{
  "hidden_size": 512,
  "init_std_qkv": 0.0426,
  "weight_decay": 0.0079
}
Each number is 128 + 24 x the weight over its row's rms, rounded and kept within 0 to 255. Layers, rows and columns count from 0. Numbers have three digits each. The size before them is the row's rms in percent of the matrix's.

# k: layer 13 attention key, 512x512, rms 0.116, rows 97-127, columns 0-127
# q: layer 13 attention query, 512x512, rms 0.117, rows 98-127, columns 0-127
# v: layer 13 attention value, 512x512, rms 0.155, rows 64-85, columns 0-127
# o: layer 13 attention output (transposed), 512x512, rms 0.139, rows 64-85, columns 0-127
k97 096:126135167146128104086128168086128145128106104122158113096133156108107153122170084122154113144106116118094092158131183115131126157149134153136142154110116142116115156163096128144138140146135106137116138119118124115143162127108159176132136135108129096119107155142121071127129093141147137104109166153170149124138149143076153066105118145117141123118083117153113107151142153149091150103137
q98 097:082116147151155174122110072079138150091095137099157168105110164114146140104138131118153112181137120164113161129128187145124151152141172164188148138104119127111124151138136138152103156110101131152180157141074097143136136147141129162141165144145114101118133178142109162090111163101129126152122135140101109152114140185165158117120176134123091097124165173131115140128134141073132124149141
k98 099:125115127137163119160145146118159112120131138142135140142128132119135113118151144149167122145090093150143124113132184141142133138131169110202143106107131140163103118143103126127116119103159134149143135123091125135136168160086173140118135103119134106110102128132130134098146148131171145132119097139167107113122148158176125089109143111129163129116132139088110109135145122098077149146130
q99 088:079148185206120096202049160103150124110140067138137149096092114134100119125118133141106121150133137133147117132143109093135117091118124080105084102138133080149115137132153112113102136135112124107107110144130165115115102169132117114108068125161141123132156131136172131116103117159132129088128134095150147138128154129120111151122125125074135116159130126104142187108120103147156100127138
k99 088:180131101095168165075110150137158128128140131160126090146153125186154112120136134123155147126163144112117137137112098102118148162138150095120130135105179118109098124124136123125093078057057132113138127122164119102086098115125125144111124159124122107124109151091122113143139166114141150156099086137181133141140089141113149109114119130123110134123140141128112149110132131135121118131111
q100 104:122099062169101070142177122225059111109154144149123167139135099170130067118159153173077136106174094164135102123121156142135125102172138148150113139175160116100105141127134118126147125141137117148153109160097145097125137119125078094120148091103095097131123120145134126131116104137092125138143140100165124153161118111142118132126145123165120115140137125138174146107150167126158128108153
k100 101:085145085124135140123163058126125111142090154121139171147123104108112149149133100116130123109168174160111156135125145101121096097123140121140118119117066160147077134121107153125113115141149133124116158105108138120129106135126137127122138137146092112154094119081136082139130103093167147175139139137146130131116127108096144136154169089186143125121107153140115140109119147140057089166118
q101 082:181114129104148103132164106148092095104100136152105120132150109120149126127173162102135124120150123134126127127099137125154163129077130131179116152109119134107157159118150088136155126136133139102136131139131120117120138154129188156109152107137173159116119148112138121145160140156114154129118165124166179114127139166125159115143172136074174123109124100102118170143120118113143162113129
k101 095:085143162158120155134168103111109166128102118090068135158116139132127143167113110138125122110121117178093116089134119065122144149102138127117144154120125117123084123138127151130153117186129192142128151113126167144169079101096123089113099138083113098148128128111136129143155123158120111105151142107108105108129120128133099124077131147119166096136156104130132130136161158147148098141109
q102 094:127129090081154040140109151099169132111096168131126145105113102162129149084103137118129141064158096140147125136171127149165166104132139098127106099129127074105128116112130087132126136125169142133141124154120113158124167133110093097101128099125099099128136100119081153140119136159132119090118127125128143062133124105140125146120144118187135150111115145139114083104104111160127145140089
k102 095:078143116120088145131115128090109141150154110116100093148137123142153137101150129148112123081087122114153130141132084127110117115109098086171145130154121124126119131148153143136120139132114146112124108086112114104126148109125089164104138151143109157128090158096182113197157166150105084134168105112094138157119112113101114096153122136119114114122124127150133151136079109127129131161113
q103 099:114114143153152098188087159095158115114137098147104143123140141115130152088124154130123143133117069101144133145125096041118115129135126105141145178163117111082148124132119134143120166099125124157141128114133121106120128148130107108173157111156084107164132130162097124144126129123113117127135126117124136168118133151146135150102167103085078127159168131120118149117081125126112114150119
k103 100:113163145092145156176119163109099071123167149160104165099126111115133125113161109146131122175147110106112129112131111117120146163120127116101066079102119139141131135073122157137067124112099133085094155129087110127122120149117149118130123150135177137156067125133123152121159140123109099069086110122147102154083103136140111152104160133120131096151140098152149128106154126160125149111126
q104 096:147133116114127058121158105156130153088101130109125120130116134143163079118149145145139089088131144118135104136169135133150142119158152143137136180107138118111105149089112110098141122137124135127123147152104125123069092123100166154121138124070185079129154129104145153137126126113127162127153156121158151098163108109136116109114169115117119149092121128134138119127119105166104057136166
k104 098:116120120141117069168097117149079093150151133147102134145148132100125098157180099158146107109113107104126110105104118134116126122115116107109138126108161189151118130183112143148091171075169157102167126104138087098147153090127141119162115154143125139129156115122131110134078107107121128109105143098143109053150159124104154125069128125091101121133089123123109164111166109140103133091114
q105 102:125182115136107147101135131138089110127125098111143085128080104151093126146105128153180109169156112164110152111136088077101129150127140163114140136127122135074131170145128114120112105129165152137123127104163132128155088110154092125098147098150123144106127097149124163138134137162122106125131158148143131163142102118135113171110099109118141114177138163128149153136125131116178137103128
k105 104:153165099098124118099110130141145148110137135075134136142139139120103147084103133142107176097170123144131130130142097136112133159126076132112132142094149124127134101127123134117114161112125122111128161122099142122146106139118143131103106115120124142109113111135172137131127112124105149097160178112154113117139125154122047148124125105139122139139155108133111134126175157137114168159107
q106 090:105118122109146118093146116114163140147173140110175108144130087154164123095130098073095122085121137118106145160092155226167154120114151117188141120116122102159087114170118104134137139133117151097146111134092070136135189156161111144136126121122132137124067121146101150074135127100129110122141115166151150102153111169159138080167152116113111157101114141104107115134151139140105092099152
k106 096:118105091060105139106116165152147144113165125090109147164142082084105134126126100146083150139118128138121095112164161118103105156105129151133126143170137124168132138113141152127157159188170140157154056133101113128149125098118118135127151120128160131127158136110127114182105137148116115158137123109113080100114153120140172109159149118172134092074092131148126165127120139108125124125165
q107 096:097074121134182155156133138111166126107131157140182120162142101092075139135132122101122084112161097127134105109119168113154139097139105159101123117119151149096141130118174102116122175196095129118127139145134185114122125150152149130127130098120134085124145138111155122113127080128126165131135091114081115099102139115122110119138089152177137117090098126115110144136088144137126134136118
k107 096:141147147138081135135107152123110097138128161161119099120136113099140202143118124079145121104110074126078146128116139109109122114134088093146141138142104091133134078124135104129138133100122126111109142111111124135118104102120108073108135144159135131081174134102101148118119132086117120119102122111122158106162128144134156111155131147120144142126154119104127135158124074094166130092121
q108 093:165101126145119047074077170150119106111135158114154135173123107146159170092140142114109141094189102145089113097116122124124164117065113125138172096154138116102096179148129163105152127106141070160130154111097134147096121176145178127129166124154103111164102145144102154118163146128126121098098147109059116120115151145157106150204190121117128136116127136137142141134117101115107130121133
k108 102:150152089083124165138112141113155152129099152125148160103098134110141102116115169136114137111124093113138124082145177089117183118121126119150120091131112097124150088122112117079095131121136131115120091137163149175120108153130126091138146078154219147095117143118097166109127128131104088103128113116144138102122126135122162147149128084150123134124131107147133138086143125145105150137114
q109 092:120084139155105135135084127161130167143139121102136115153104133092111087067139133118150093141110144082153135134156158123131131141149149146133121158136109151126116146108141081092125195129140141140109107173084136110122189139160140127127127106098156114095126104117153173102144100112117128115165116143133080108145117107144122176148172116155128133117128118105128148122118131194128159123157
k109 103:142136134161106094127137169109158140111117062115119136096105087116134162124085126082124083135143123159150157133162134116152161123134115119167126125117151087123090164128095163095105148092134130114141111080125102114090094157179151129157151154114164119146099144097128162094180125107134146127140154131129109149134145143154161151130132105112125139142160161170092118142140152104101114183162
q110 089:148106075144117131095140125108129123121133114088095139104125177101152111103146169130122161121151127117163120128130133165163170133137158132128110135119117143115099131120136146133127107162159146138103139118085158111152074122153162126093135101145139144118106120167102107095158132183114165107137127111171103159174156123170124156107143168161092144102134155146131117082110117093124123148128
k110 098:124177132130084161111144114144126157128125109109147131153101079095123112117101115196107147131105126116081131105139167094182158142138148172121158154154153114125107139109091145094126163172129151121152167139142116107168128065117104121126138127125107073124142148077120130120107143134162130130138159116125122132121109133083110142112147064134170179143112146084143117127131130144118152133100
q111 095:125082148172118102118122152151089127129121131135126094138149153084135128111130100131178127152147142120155136168144148151162079123127121142183101168085116112159123101114135120147197159116135111145144134148176118089168113110145124158141145110111159134145117112106133179110109131122135129153152096165098203167147117169133090149085127096176124133106141167148109127115113104128131092144139
k111 095:171081122135181120132127170188129166100147139099096188140167097136100149089174116094100146123161123134148124121141124137159140093161087123085083114133121168112151140160140166137151128117121138163139142148110128128122129161095146150153138170111162134111135097115168120143135148125105157106159150122101125139127100160139138129131135165144146142131151109114162108136145089168116159125146
q112 092:106144114082159124155091128173180182121112133117170124115141090130114128126108136128143192122125115139167113108136114164146130098110162128150150144148125149132131134126132112094117124087136181133147150154115106137163155191120138106099112112117135135138140126107128123153130119082115136125143160151151129110148107116133120145143122100175115107149123144134145161145128162167048154109119
k112 094:126132150121129167132148141093142123095127116085129116144107149167138101155126126131123131121128135114155126102139160105085141098118123121102084094107148122126114123157140147101107135113124181116143145071132148150157132107179116120154190149114080124114142116133101135127122109103100119114118116127148110086131102147160113108122102084128128174086145075086186167103170173110118115092127
q113 098:171160087188128100074113157162115139103108121110088114123169156145122124155188152121134128108147092080136137146099140166137131097126142094097131157149154129136162170129069084150109095111156164137101156100148158133113084159126147181157150117100163103126131158134097142110145116118150175104138089176159128125077131110150158138131144111190173094135140115102119106124137124155124140102138
k113 098:148138126147126136132112173132176136162126142117155140114100084118140129140115196121072135188116130134146149139174176130136141131149125137151108156148090131125109157175114090112114118168139085124116136139115143165158101131132145126117111162149170095117146124116129129134137112122145140167098141129090068141122128142109102179190132138152106078158141108094107130154163156121106095135105
q114 086:141120173128170086181120110177116127117148126175124146128125093139079158155130148113146129126125119112108138081106141094086133113125133116125132149143159144090123133170126083133116128140136084143085097076135116145151109131149123141112088096116110115087114115087166097162120132113164169147129128145098099126105150101124116185140105130139144095176164113104092151142137152101117109132126
k114 090:150148096106132156103174119116097122155104137104165124173143126112088102156150123148132107144158096132176111161130119130150141126101113110105121089128129128117147113124126116144143122170133150180143131139140146179160153092084098158123104123160082133080135089103175086193140143148133151169126148131137130126105129180150148124145129124131142161147131125150111152169112116131152108129135
q115 088:096086123133099135113123128166093122137137152148098127130150124157152130127170136131128144161124137150078149089158120118121141111141153142159115110125137116110131124158101098118099171089114121158093131170118187116145094159159112098149168131087167098131113130140127084138127106123105104145156121113123154150114118098115133117123116140171083116138155158126139124112140108100125161134123
k115 098:120161125154127124133131183134126195066113157147114139116139118109114136083139105145130184133146141124128090105141096110167138120119087112142092142134141124140154172132083157119152129180140148130089116127113119099119136173188146114089114110128148128156114146093119083154123133165115136095162122100104132134116109166116143188160113071163123124124108131173142122116126134162114149137147
q116 094:085133105195079120115128132119122138113153108118150138142149145170115127108126088174099129136153096127156088131147123170119135094126147133093158156121104104148100139156100150150165122112130125149169176130105118131148105125114144139106104098135160099141139114115140140159136136129141071100145109137133126116135155094135057161173143134126155161059127114113144127148122133103142102153108
k116 093:125145111136127115118093140103090129143102141125198138142106125118181133142123164103092124113127135127146078122142161149121143097102113132148115148140091123123126101128127143141090127080092086090130156110133111183124159135114107134127142104090109157148174126131101149163147158107168145160121125121124117179095117111120108121165123124147149113150115188131171133129153120128138118142147
q117 099:139167113133125140143160047117151133145086093097139128132092111069115113133120214136159143112163118144145133153115174184153065111144164145152128145091131095117141125099120155130114108110108103144140128102160137136118107074132176117130114107161138112136127155134135104093141173109194118167136130161125099128155143137174141109153177125138141129141158138120140125105121129111089127155106
k117 096:125134193135101078159146114138093143095131117144165144136147127130122160118117115142173130164183131115120159082148151118108136153148132116082147146087134166122153107133122167101115120165118116121142147151128106097176110131148139114105089102119136066145166111135099135125093159137092129145153146088150106161116135158144093142105124101139146148131118123135053090113094124154123117129116
q118 098:147170101103146111091168107176127093160162140129133154111118150138136130107163070161169139162137131147142170106114159149149142129134141182133093121082136121127135113105144138113169123113126097191135105157098150123125139136132159153138130135165136141138099144088141137115142137132169166132161099171121114132153141123120111094121119102149108132155178162096142112097131115118135145119138
k118 093:111119119156109109157183137169137091093100108133127133136143152090114144127083142187148146118128143155103088148100095125145140107124102096119163132125154130122122187154156151081138137143133187104091097143125095108166109127134156160071145153101152177152129122140159076103097098114146138139129124143099145118121099140148123120127120156120139159138134137121107133114108129129122097143157
q119 097:083143086146126141072107119075128132127140144098099119096124128158096157142142165139116143122124137136135162114155133124112148133142142124114094107124100123097141124145136125082129083157092152148107147134130089121131152120141141122147105154139107127113167110160092095112128081126154165105134097160139079120119142102115096175120099102162117155144184145133149105077153097131118114158112
k119 097:065120137126101121127143090162086171095080140101150173109145131156133121114116161144159135125140100129094087118148125121185147164162170121106095173108120124113098157114166118116112142148159129102098093076085137090150138118158102125155162125115139122161140131134098140108112144102105101165135117109152108116099123155182109153140120118130142126143105178133107149125119170131125151138124
q120 100:195190117104167127085163102142076145141113126111139143095110110147130109179139137147125121124177140157133121102090126099117128156115129097151134113124134130145145129149112167121145103163144085086083134101124137151182108104096141146128093127152105128146141133142133100095174126144141198120149201139144125185119122113092107136148144156121143126147207108107120150178107155135144145121076
k120 100:096163133157056170099174112094145157100146092155146123158091123142119116187129156158125115161120129182115137128144142083118114116134134144130158130136147150125143122131138106163153141151113128141131141132114156129142093126116084092094156114120136123105159140135088107101149105134142137136069131103110159107118122086141079161116127161077144140155145107132126177110110162143121118114079
q121 092:098135133136087055124141060157134133167142070095123134146151112128167110134119170157167124126179163106115127137132128119159144105155199117126174124161148110139131111157153116138147108148148152083110132107128148153142165107134167148116135130129139103109121123122120128140100111136097137095152106109132113136127132125138145160125108176095101157106089131110144102129131169110162152109144
k121 093:135098131121101119133127101114117126087160115086148164135144118130120105119135109117120103154104124122156068151159173158128109128118151120135122107087132106159115121087126139130160114125133116141120111151110115135079141078134140104141121088156172116138128150110139126173156182125095161133141099118165118101171130151149167112140159100137120122111131159131107111121157155107118084134139
q122 097:204159119121135135060100108148113110145122176120141109136168121116127124145137175138122117158161081147137151138158119106130126143166106098083141134111139191123149117087103124098122145155134098143118161096166189121086081099097122123044106116140167118139142144133102123111145133105166158142152102110092126166111121103092112141126132192131141134138105123149165142125131136145133125107118
k122 094:105092121144084104152143104130147125111179141158144150142102093126122125146107106124096110144119102129136123156105132157116121104136132148113148118125149134122151095136139150154112137122136095129128121094180135129152125134115103107163146141124118165114151167126117116146114145100153133130144123157149118155150129153180102120168108140102156097099151130108164155128125083130132151124104
q123 085:111112092187066132100155145165093112158160077119157133122139111135118143111140074102084106159139121119144109083132123063122162143126130155151117132122147114085165131148096158132109110141119157120088142122103122114111145144136131166129152137117119150114154166131132099089118109124119102153142163125109106125126128136155121141134129066119089123183161100132149152126130111129119128134117
k123 097:128145125104103114093110097141132118094135125114118125110106116131093155132182116176137150126166132139154133094138105118128138151148126122138094108136137155108139128106101158056147126142175141153102120104145097133144124114134159131146163089134153105122127135152125117101098096126117112084077179093139108162159153154082175151114122140125112122133100105139139130116088128174128114125091
q124 091:158087104135083158186147136153089101156114176163098121085115120118129151146110102135121095085172144085084113154104134103117159143112173101136104110148146156118134105148131130093122169112146118099127160111122126158149158149104096116137168129119129099125138105079142146133182107136116109155155091113142146130116129077111184136105136177112200091106073159120173104140125106138157140162164
k124 093:107107152149101132126121102090157141145128132108115125153167135168141121127160111107147105072091112100122114125149111153103161132119099172102121185168122131134077125136144105105105132155143132125139138086146132165156100086178178156140123111165148118144110125118120107102142112144165114110126117110147125103128107144091132141104095168139097138103137126126142126156129077139063149142097
q125 091:149107139139115131198166162190081131116111127113089132156141152094151132158135099143086109134133140145110152096150124140105169120177085148096121140102133150165109121172133123150147114112177105167133150103116145146126120136135148115155093137125123139108122157103124150119133111170168138136105094089087107132166149146129059092142113161111161149117122146094128158120147136094116111124149
k125 097:099130144140131117126184114117145093159138166113158138161140198114129158136078160115114109135168113113107100121123103147156105144085137112142136131155104126126169139142144152112132156113145129106152112158163134072119128133159121107140120082127147127124144130163139112126129098112094123101141121121105157165118149145130143126166127160168152174089113114111116129151159101124178130108105
q126 096:099173128106128129154076172169168140161097122120135078094120128112158108116110193168167118141159118132133187117201066174115153158132109131106134118111147180114107124101171108145079083143108174131118114146139108100141104093144072096118078140097129106102125123111146128087150138121087131115125116132132114170165085155166133140107149093161126118129104116122118107125137085168070157146171
k126 093:147139156124089151082073131081148129150098117100109121144104123133115133158074114140160112142094136116131135081131155131123136131127114107109132134149116076170130137124152141117104168112129154087118161114124130116120098177130130121136106117143177126148134118128135122126118104113145158132162120118120103110135090126144121168141134114127086129096123124083149111118095095154138135173156
q127 098:158079116161129066092166147163071146124126118074132087148121151140110122155143158133104123153098089112155134119171128115145141128126107114108123154160132112120143191142159129132154113145138102129097112117125153123089080110104139116108131093110137099139144150134160076115109126056129154117138120124168160096104099088110098125118138107136136148123108109123180105136106107128123162147148
k127 107:170180080116136095102060157103126104107132113125087162147136093079122126108135128146131154116155109133134096086127123073151120132126151093103124170126139132130119114133119138117128115173128083158082123108158144132153133153162111148131108119098181123137102110102098160088114123123151161108114160117107092100158122140111152160124133135129118115112128154155092173137108118131121135145117
v64 105:120102145142153142144151113110127140150096147132127121105107109121166148135134096124115122122185100110138150133164102134092151118126117092064131190129167116149121145175128105109148133122136118140116140149091133099162146096152109118133091177118111160101114121123057116081122128107142132081144112113103182124135128147155132152153085168149114150149129135139118147123108110134139159130151
o64 108:141124114166138094134139123120118168123070162117087112118103097143133095138129141128096124116120131121146118146173081114105130109111081116117101187157165090104097154132119132120143119139126088132107131131124121129147120170150121102146069168163134111084140098121085075151085123119127158148172119119161136119102118143117096117140061119143095126137120099114137136109132110136152107123114
v65 099:133096106107138100137119092084129092172163091170126108107117136117128128091131161131148167093122139136170155132101077149120131135153140149139080142132116104051146116133147124173109095161094137072137097165123141118158126146143106133115168136123123156143127125108126178127130107121103123131104103140128146135089129100149112149143153098139125112123092133091128163123138138124188139121157
o65 108:126092127080109203152065055089143130153155132123095121080126138101103115128170113111147134073137093103139137129146120117108136163145111138132141128148164111132162072137125156119092147153108165075158091135140153172141145156107119158091137142123115113150087178087130151098123171126131087141123123139127142118086134139147073170151147102165125089117094119122112127148130135109106158181154
v66 095:134077148100101139111134124131133142092127108144116149142140123111179125172126155077122157156126159134128087106092111148156154098150086132117154135110117128145087132088121181140154145081082127129139098131168125177126096120128146124142158084128126066135099145164140086085145097126133115159085131166153145119088143141127117107119152077126128168125131091139105118100132163141159108147120
o66 103:102000145126148089158140120170142159129125172148114127118146132122116122142132149109091161073093173191143135136116148173122140103126148154128117186120110161147103147112113116129099132115118118102148130088118117131161122190099161149120117092103138143136138124165128149138153140114156101114127113146127129086130144135175086169139114132137100155104124120108098164140134146143147120100178
v67 098:118120098082093124092139152075121103115078166111104134085129091080120146113145124153152150144123128136143137154090124107142129131085108120168154084170157153136112103134136149112083156153119109158113135097114123098172116106133136119152170090118152123165123068098122092126126123117124124152149168122108127058162155168105176149108095137117126139146125154114125128148104100115150089095125
o67 107:188119093136105086126117118080110114125101086130114109114131129075159112094157135144174171092121156134108155177133111117155156134108137125131134115171166134126141142114131135161105123113119164145102146128144108142146171105141135106149123141134136086107125120145114165105145129162123182153132160149154122118152133148071146142126136124126100162154123123095110118127136132092155150138100
v68 092:148155095074160120096165112154081161095152167100124129092159120095105159170138108168114126134140116174134172101116143148138134125111129113086109123108149134100108107141131121142084140187100115130131161099113168133129136119149125132131113120121107151114158134165101130104124154139139162116149108130112125126143161154092126085137147137115166164148150139131092114115142148171089096140127
o68 099:121142114099139139100157135133064133118120201118145109131110130138162150143106110116113163140097136120142160070140122153116161148077120155139111115100159143099130167102128136109117124112115155169129141104126116108150150122135152131114104132132105110145151098136132093118101148135096140126120071134135092148143117172084093106151147160136108143155141137134110127151138172127120142113115
v69 100:136127125145097145126092111095166126120131132165124105117098115071160115115099117120134118156139107134094116128113117122144128110128172117124130115147167133135139126096139147208153137100093147112138115121114127139129182116141168141154115140124140126109144150156112103148153148150129134092132153140132144172104117135142110186176161124098118165146137138114141145097131126135121102128126
o69 101:120139124129096146111125177134117094124113133146111155098130126133126115121123117157130162151116137148132118166126100145167125113100160109133144150128138123081111120130141135131123131081072156113135152130109105091118150152124136120147092134116163124131105145110090084177139174116081131097148154134116111191103148122156113170145136117109141110152148106160151147083130094143140118087175
v70 106:077119124128080137163072175135103143124176172089118103121092108141150129122134106148138123100133148144097159138126169099137112147123141123125127080115156104124153147135100136109107097122103141109105100123087130130139118126084138149128061085091137161136115181098116111140116130130121121070108110125123099157154137134135155129160143154154138103106120122140137152088116107117155128140097
o70 110:125082146152129094136096143172152150100133097121136153119145160158145135124093113074156162104116115143120120129122113110156107165119167116161121106132176103095150164156101174122139135104157144144108130142148115166155123155131110179119096141162109155123122145097119141182110091171124099101115141123120113107128083128115193103115149131134126144120132113147143145093082130087163140149094
v71 097:216113114087138138129128136106088154153117157125113101070100124138114126160144096129120151094169137092089136135109125094114143155125124130103128153075144105150128137123101103110102128149173161119122118120145142114090140133101130124169107131135072108184106130099126143153131145138122126107117099148069105159136101135141120054096125115117154113101100156138113116150134064107094158152126
o71 103:138123131062145163102117115092091115144129143161097128099095160149154142137107157113143116131118137109111113139153117069115177153120128122141089140098150092130147120127117142106124124149149105136148137126117172128152090146137144158113118086102135144170131139103130144128148125139130113137110109123126178136128117166188154097088189153105104131148096167181169154099134095127158160164152
v72 097:137118068087149163104180147098049155087188127132098110140120122176115153137102100086102116139142156127125133138136115127119138130156124102111109082143131122128134174139112119119132119126106099135108130133151132158128145123159124125124131127139158118175132104087124149151107107104133108130135082117138124103138154089100096132160122145128150168064117116112124151129132129135133114169101
o72 108:131062113087125135114153077127117113137169195106140127145121114143115155137126182110126081104137144141104151144115189134136134120130098089097137081161140130157155111124150119083133118126126133084101111122142102122113094117130117096139090137166149111160158110109091159104138135123125141086124141099151092122150141127150096178150160187108144158130105122134128151161163168121104116105145
v73 099:112153116127138161167115128132112135143167151145155115111161128172133142107113121132107131082124127137127176088129143069107140176098136117107116120125141110147188149149135083167116081132158131090119117159156162126086106150182128106105127130154080110128149144103101152130126164158151148154148112136110115107117117114098183129108117114151152130099165107141126112147130114086138157118122
o73 105:098100160164117097134098118150111132128169165155121117090107149132178144102089156134095136109110163116129104129132131066124122159165132126096089126110135132147160109119127109155152113129120102097157123121110157129147136131144142113096141178114106083117122128083128142115148216131136121114096097118122145104140122149122157146117176104128124120080132130153149093150099134104153173152111
v74 094:143135087145136115123111158145134148127111124118105114117185111107123112143124077123085092155100155132184124161126100137153103104166101145141122143137158106131130169121126122137118130153131122147128116146158112119138142118119133157169155165125178099130137129125145116162133108112087104130145123119143123104131105136105129120134085140108108144115126136147133171120133130144159124139129
o74 098:087156041153103129115125135137138091140162161148154099103149123088113115117153122125088137157108122148143122135135133145148147120119118179127126149148169149110130171124157137074073152136130157111140123108132132093119100120140104112130135135111135131169153146121179125072127078138125093141138159136136118129130135127086170163127081119158169127124149147118181187110144093151116123117139
v75 098:138091138136097062175112109120145116118114155111144145129118100122135089110152123133142148128104090126125115163097135104159110138112143144123116129122077084103130109136100137119095112161141120151182095139152121113133115119111096132111125152101121134092142146072125151127100120080041143185116146111121111142166106144128141106136139170120116145108108110159125136116096161136139147111152
o75 103:124095116123128128124109096109125162126114119141137115123072087111135149116125117132106122135143129123141154130114131104127152134120138143108092169156130131117133132127091065155090100153143127101152150085143153157128132109124117102092101115119098138102149141135140121072114121139124118132118120110130118124124080103121139164121094140121159168130093135127165143115082122084156164144088
v76 096:103121090162110102146126206105154127104158132091165141151141149083132135106165172133143121134142167109094118097124125153113192121147123144128125114143114164145165128140200141143115124106095151150102108134086082151105139125129150158129115156097086148095172176181180160153116090142132100115099168149161145135079125127152118159104184100096122134133120139083139136136138145178139125129146
o76 101:133187097124124167134143163209105123134097142101116133138163150105158144041122128121094087109134091097128078134098119147135150104139164122095117120148091123138134104114118143114141193106123155153147165133069104145096139157132177156108122124051126167133124136145157163150194141160109064136166139132122135087133123107142101148149178117091122131140140119114129144168124144119092119132148
v77 092:131097131134119145140149134157184149125106092161134107141121122139104122139095142139143121146126186112127121169147115143136157093133179141141122098129148143120161119118104090126087121129075085104140123136115106144133115093163103145125097149160120111084124107127090139110073131173102136087134121145154105148122109115104139154114125111138128169124094114130078110160124157184167149099163
o77 098:123093113120079102154093160094132128142103116151145073102120132131113141151156109157115148114130165134117152123162165126098110155126155133131106131125144113147127148087097120113123140116083150123141150102088115140136123113147158085163108146129123088134125086136096142124126121149133106097126121122142166127137154097130130136137107141101119162129145147093135127180155141122121113125142
v78 095:121133184154124098131134171119103161106075164117126155130119139169097159142118104114144087096108114151123146132147134113094101164087129116165159125103115085125119155083136192124108131132156110130148136153175133175099129128120168112118111142157129123114116140113124202112123126139127129117145112131130129114170096132131139095155150127126142148126145152158154089145099140110126130092120
o78 099:130156126146131122089149167126089135143130132122070139152113114126113146119140113113127148130105127148083128113164130118115122104079119121138124123086095119171151100139171152114127116072131075129121123124133122125120109080135160127122120156171138143121145098095136161144163117122147124154110112172138168140145127092094151109141160146136164146169109107188080142119130131162124137119108
v79 093:110115150119142126130136092169144081073121168132159112122096122150110133128133115143114143107131120122119112115089144092142126131104122109130128155117214123118129137148130122136088115154120132133100119081109110124136132159091091126114123149123130155134194133095151125140098125132151131125114151101144103126172154133076121169169082120117135121153165159107127112146085109129125126147107
o79 103:174154134174103066122149058082138165095087105172121132139096122124135123108122133127138154140121177137105130121106125091098151116130126105155096125110148099127159092154124126112169084168092152085109164110083113129131102161132109126128101130138129139108170104144138110136136136128160148155115163096153154122139142122091103182127114157119106139121115144078116126109097122124097122096132
v80 102:172113093127101113147148103161113140110124103101171122164132157155116144133110136144108118103106140137127111110172116147160109139118133159142149160099157090132110128182117145129140131121181108124111128102166139119100118130139105157119124118093145165140087154128110106136164117132060101148154117124166135149112100170155132118132118114123125109106174117133131137105160080110097153165171
o80 108:130131101133145165157135078168101174110096137090120109134106132143132149128124135119105095136162145155124121120143102138152154137143138122150146140119151079158123099136083117123113072149212159121149174144151152148127131117155132160089124139138158143134116132133138101113175112161147142172135093134138136106144137151120143136130114105146134140156157121079105161091164112074112165129098
v81 097:136136141125109132155175145123117088094133116160098156158103157143119111167133124131165166103116083136153105145137115124182096155129124160101096127144123135125110110120191156130117115129155145132105143137170178103083117155128120124144165117163132117112130107093117149105167135120089150093161097125120124097151095121126113159111106096109133134116121118163108138141152124163138154133111
o81 101:148130121133112074178163090098128114120128109080073111107078171132112115140179109081136150168138081149156147186115138125149125135119119121104128161125110133136128131132156129085129110173136139125145142103138140086115143149169123099088200143133133099123103134119103112135145157104138131121160167155125141101136087088127103119106152118122128137128154123107157151110135112139134173131075
v82 091:124093151157110129142154145136145131164120106152125147133086130111147149122092093136122137173131107136101132120138158108154120152112140146139137125080122131119098145181081162139121147182190116146141156074085097138114128101092136095136086139089119125118142153088138144100082127136114074155113120122104165092087119171121101098161142116098118147117147097104129110170097117159097133135075
o82 094:134129147162122098096186157115131099126154123120078115102095107126145150093080108127133109185159135132113107117121136112116128116103156152145140143123139118117134092138089106087124127148198164141139129114118127163095144127136169147098133129119108144113114128137136187123121106126159093154139140093115152130120097130111167096158089125176152134146116133111149134109123174127121155165116
v83 095:115139139145179128107164095107211094127105110091075102113146122119135140159135125156149155140180073127151114129118114129108146113130067157145089127188101142105139108101129076159147121128146140110135137108098119136088112123140102108137142110136132093151104161162170142147140094150130161092144118128145148114128168128183154116074125107110122159141133119158144125125129117164126129151080
o83 100:080149135107124119117153105098182144210096099127107123146141129134151127131133111186149123143116164153153113136103105185155103152131133142124149132133103151119072166140143102172139134109097190123160119130136100141113139140140135138173164155100131137138098148137152174101128107099134121142144158158132119110137140136149154168100113121066096163105140140133114118134114149131111140178103
v84 090:133153134118168163089095114145099099099141177147105147078125095140136136178131147085128130146139134150139185140144131148119091118137135168134125120108113158151110134151141096183124161159149123084121144182157081128132120148101113098130144121095084146146118099112108096141135134105113093107102122162151170092166128118105144112118126123092084115166129139135155139075141142116139127129126
o84 095:091153117021137176050117108121139137135125158119128135122145124115137108169091132125095153144137147152148176121112182180135147113109116146163122136116103148128113140154121081148156145149112085126132134099118121157123144138110077157137084109117105092160106131133100160126134151118113140132144112172132124107087132140092155127140123132141073182120129129152160127114128109120130144152125
v85 093:163141086157110138124157104086124150161159114140129116132150077143136158128103130136148132080134144164098149171117093124094180123094099160112125085136144162139103120116141114165120104165120136088106142125102124124082114121131128120095127161147132176188138108119123126108129089121080153143156109152119112123134111130138126151105172100101127162056133123094136126151166151143159146080130
o85 098:165171130147118169160162112119155129131128121132118124081139113139137139081143166129118072119106146113105136141130125131111143159108169129088116117072157150138100106128124124141135098144118129126135114136132109096112103138123148148093155125132163082144176126109092111096160109161129134100112133146159154129145144141155130160077171070088158131105092141105115180100143124158115143122136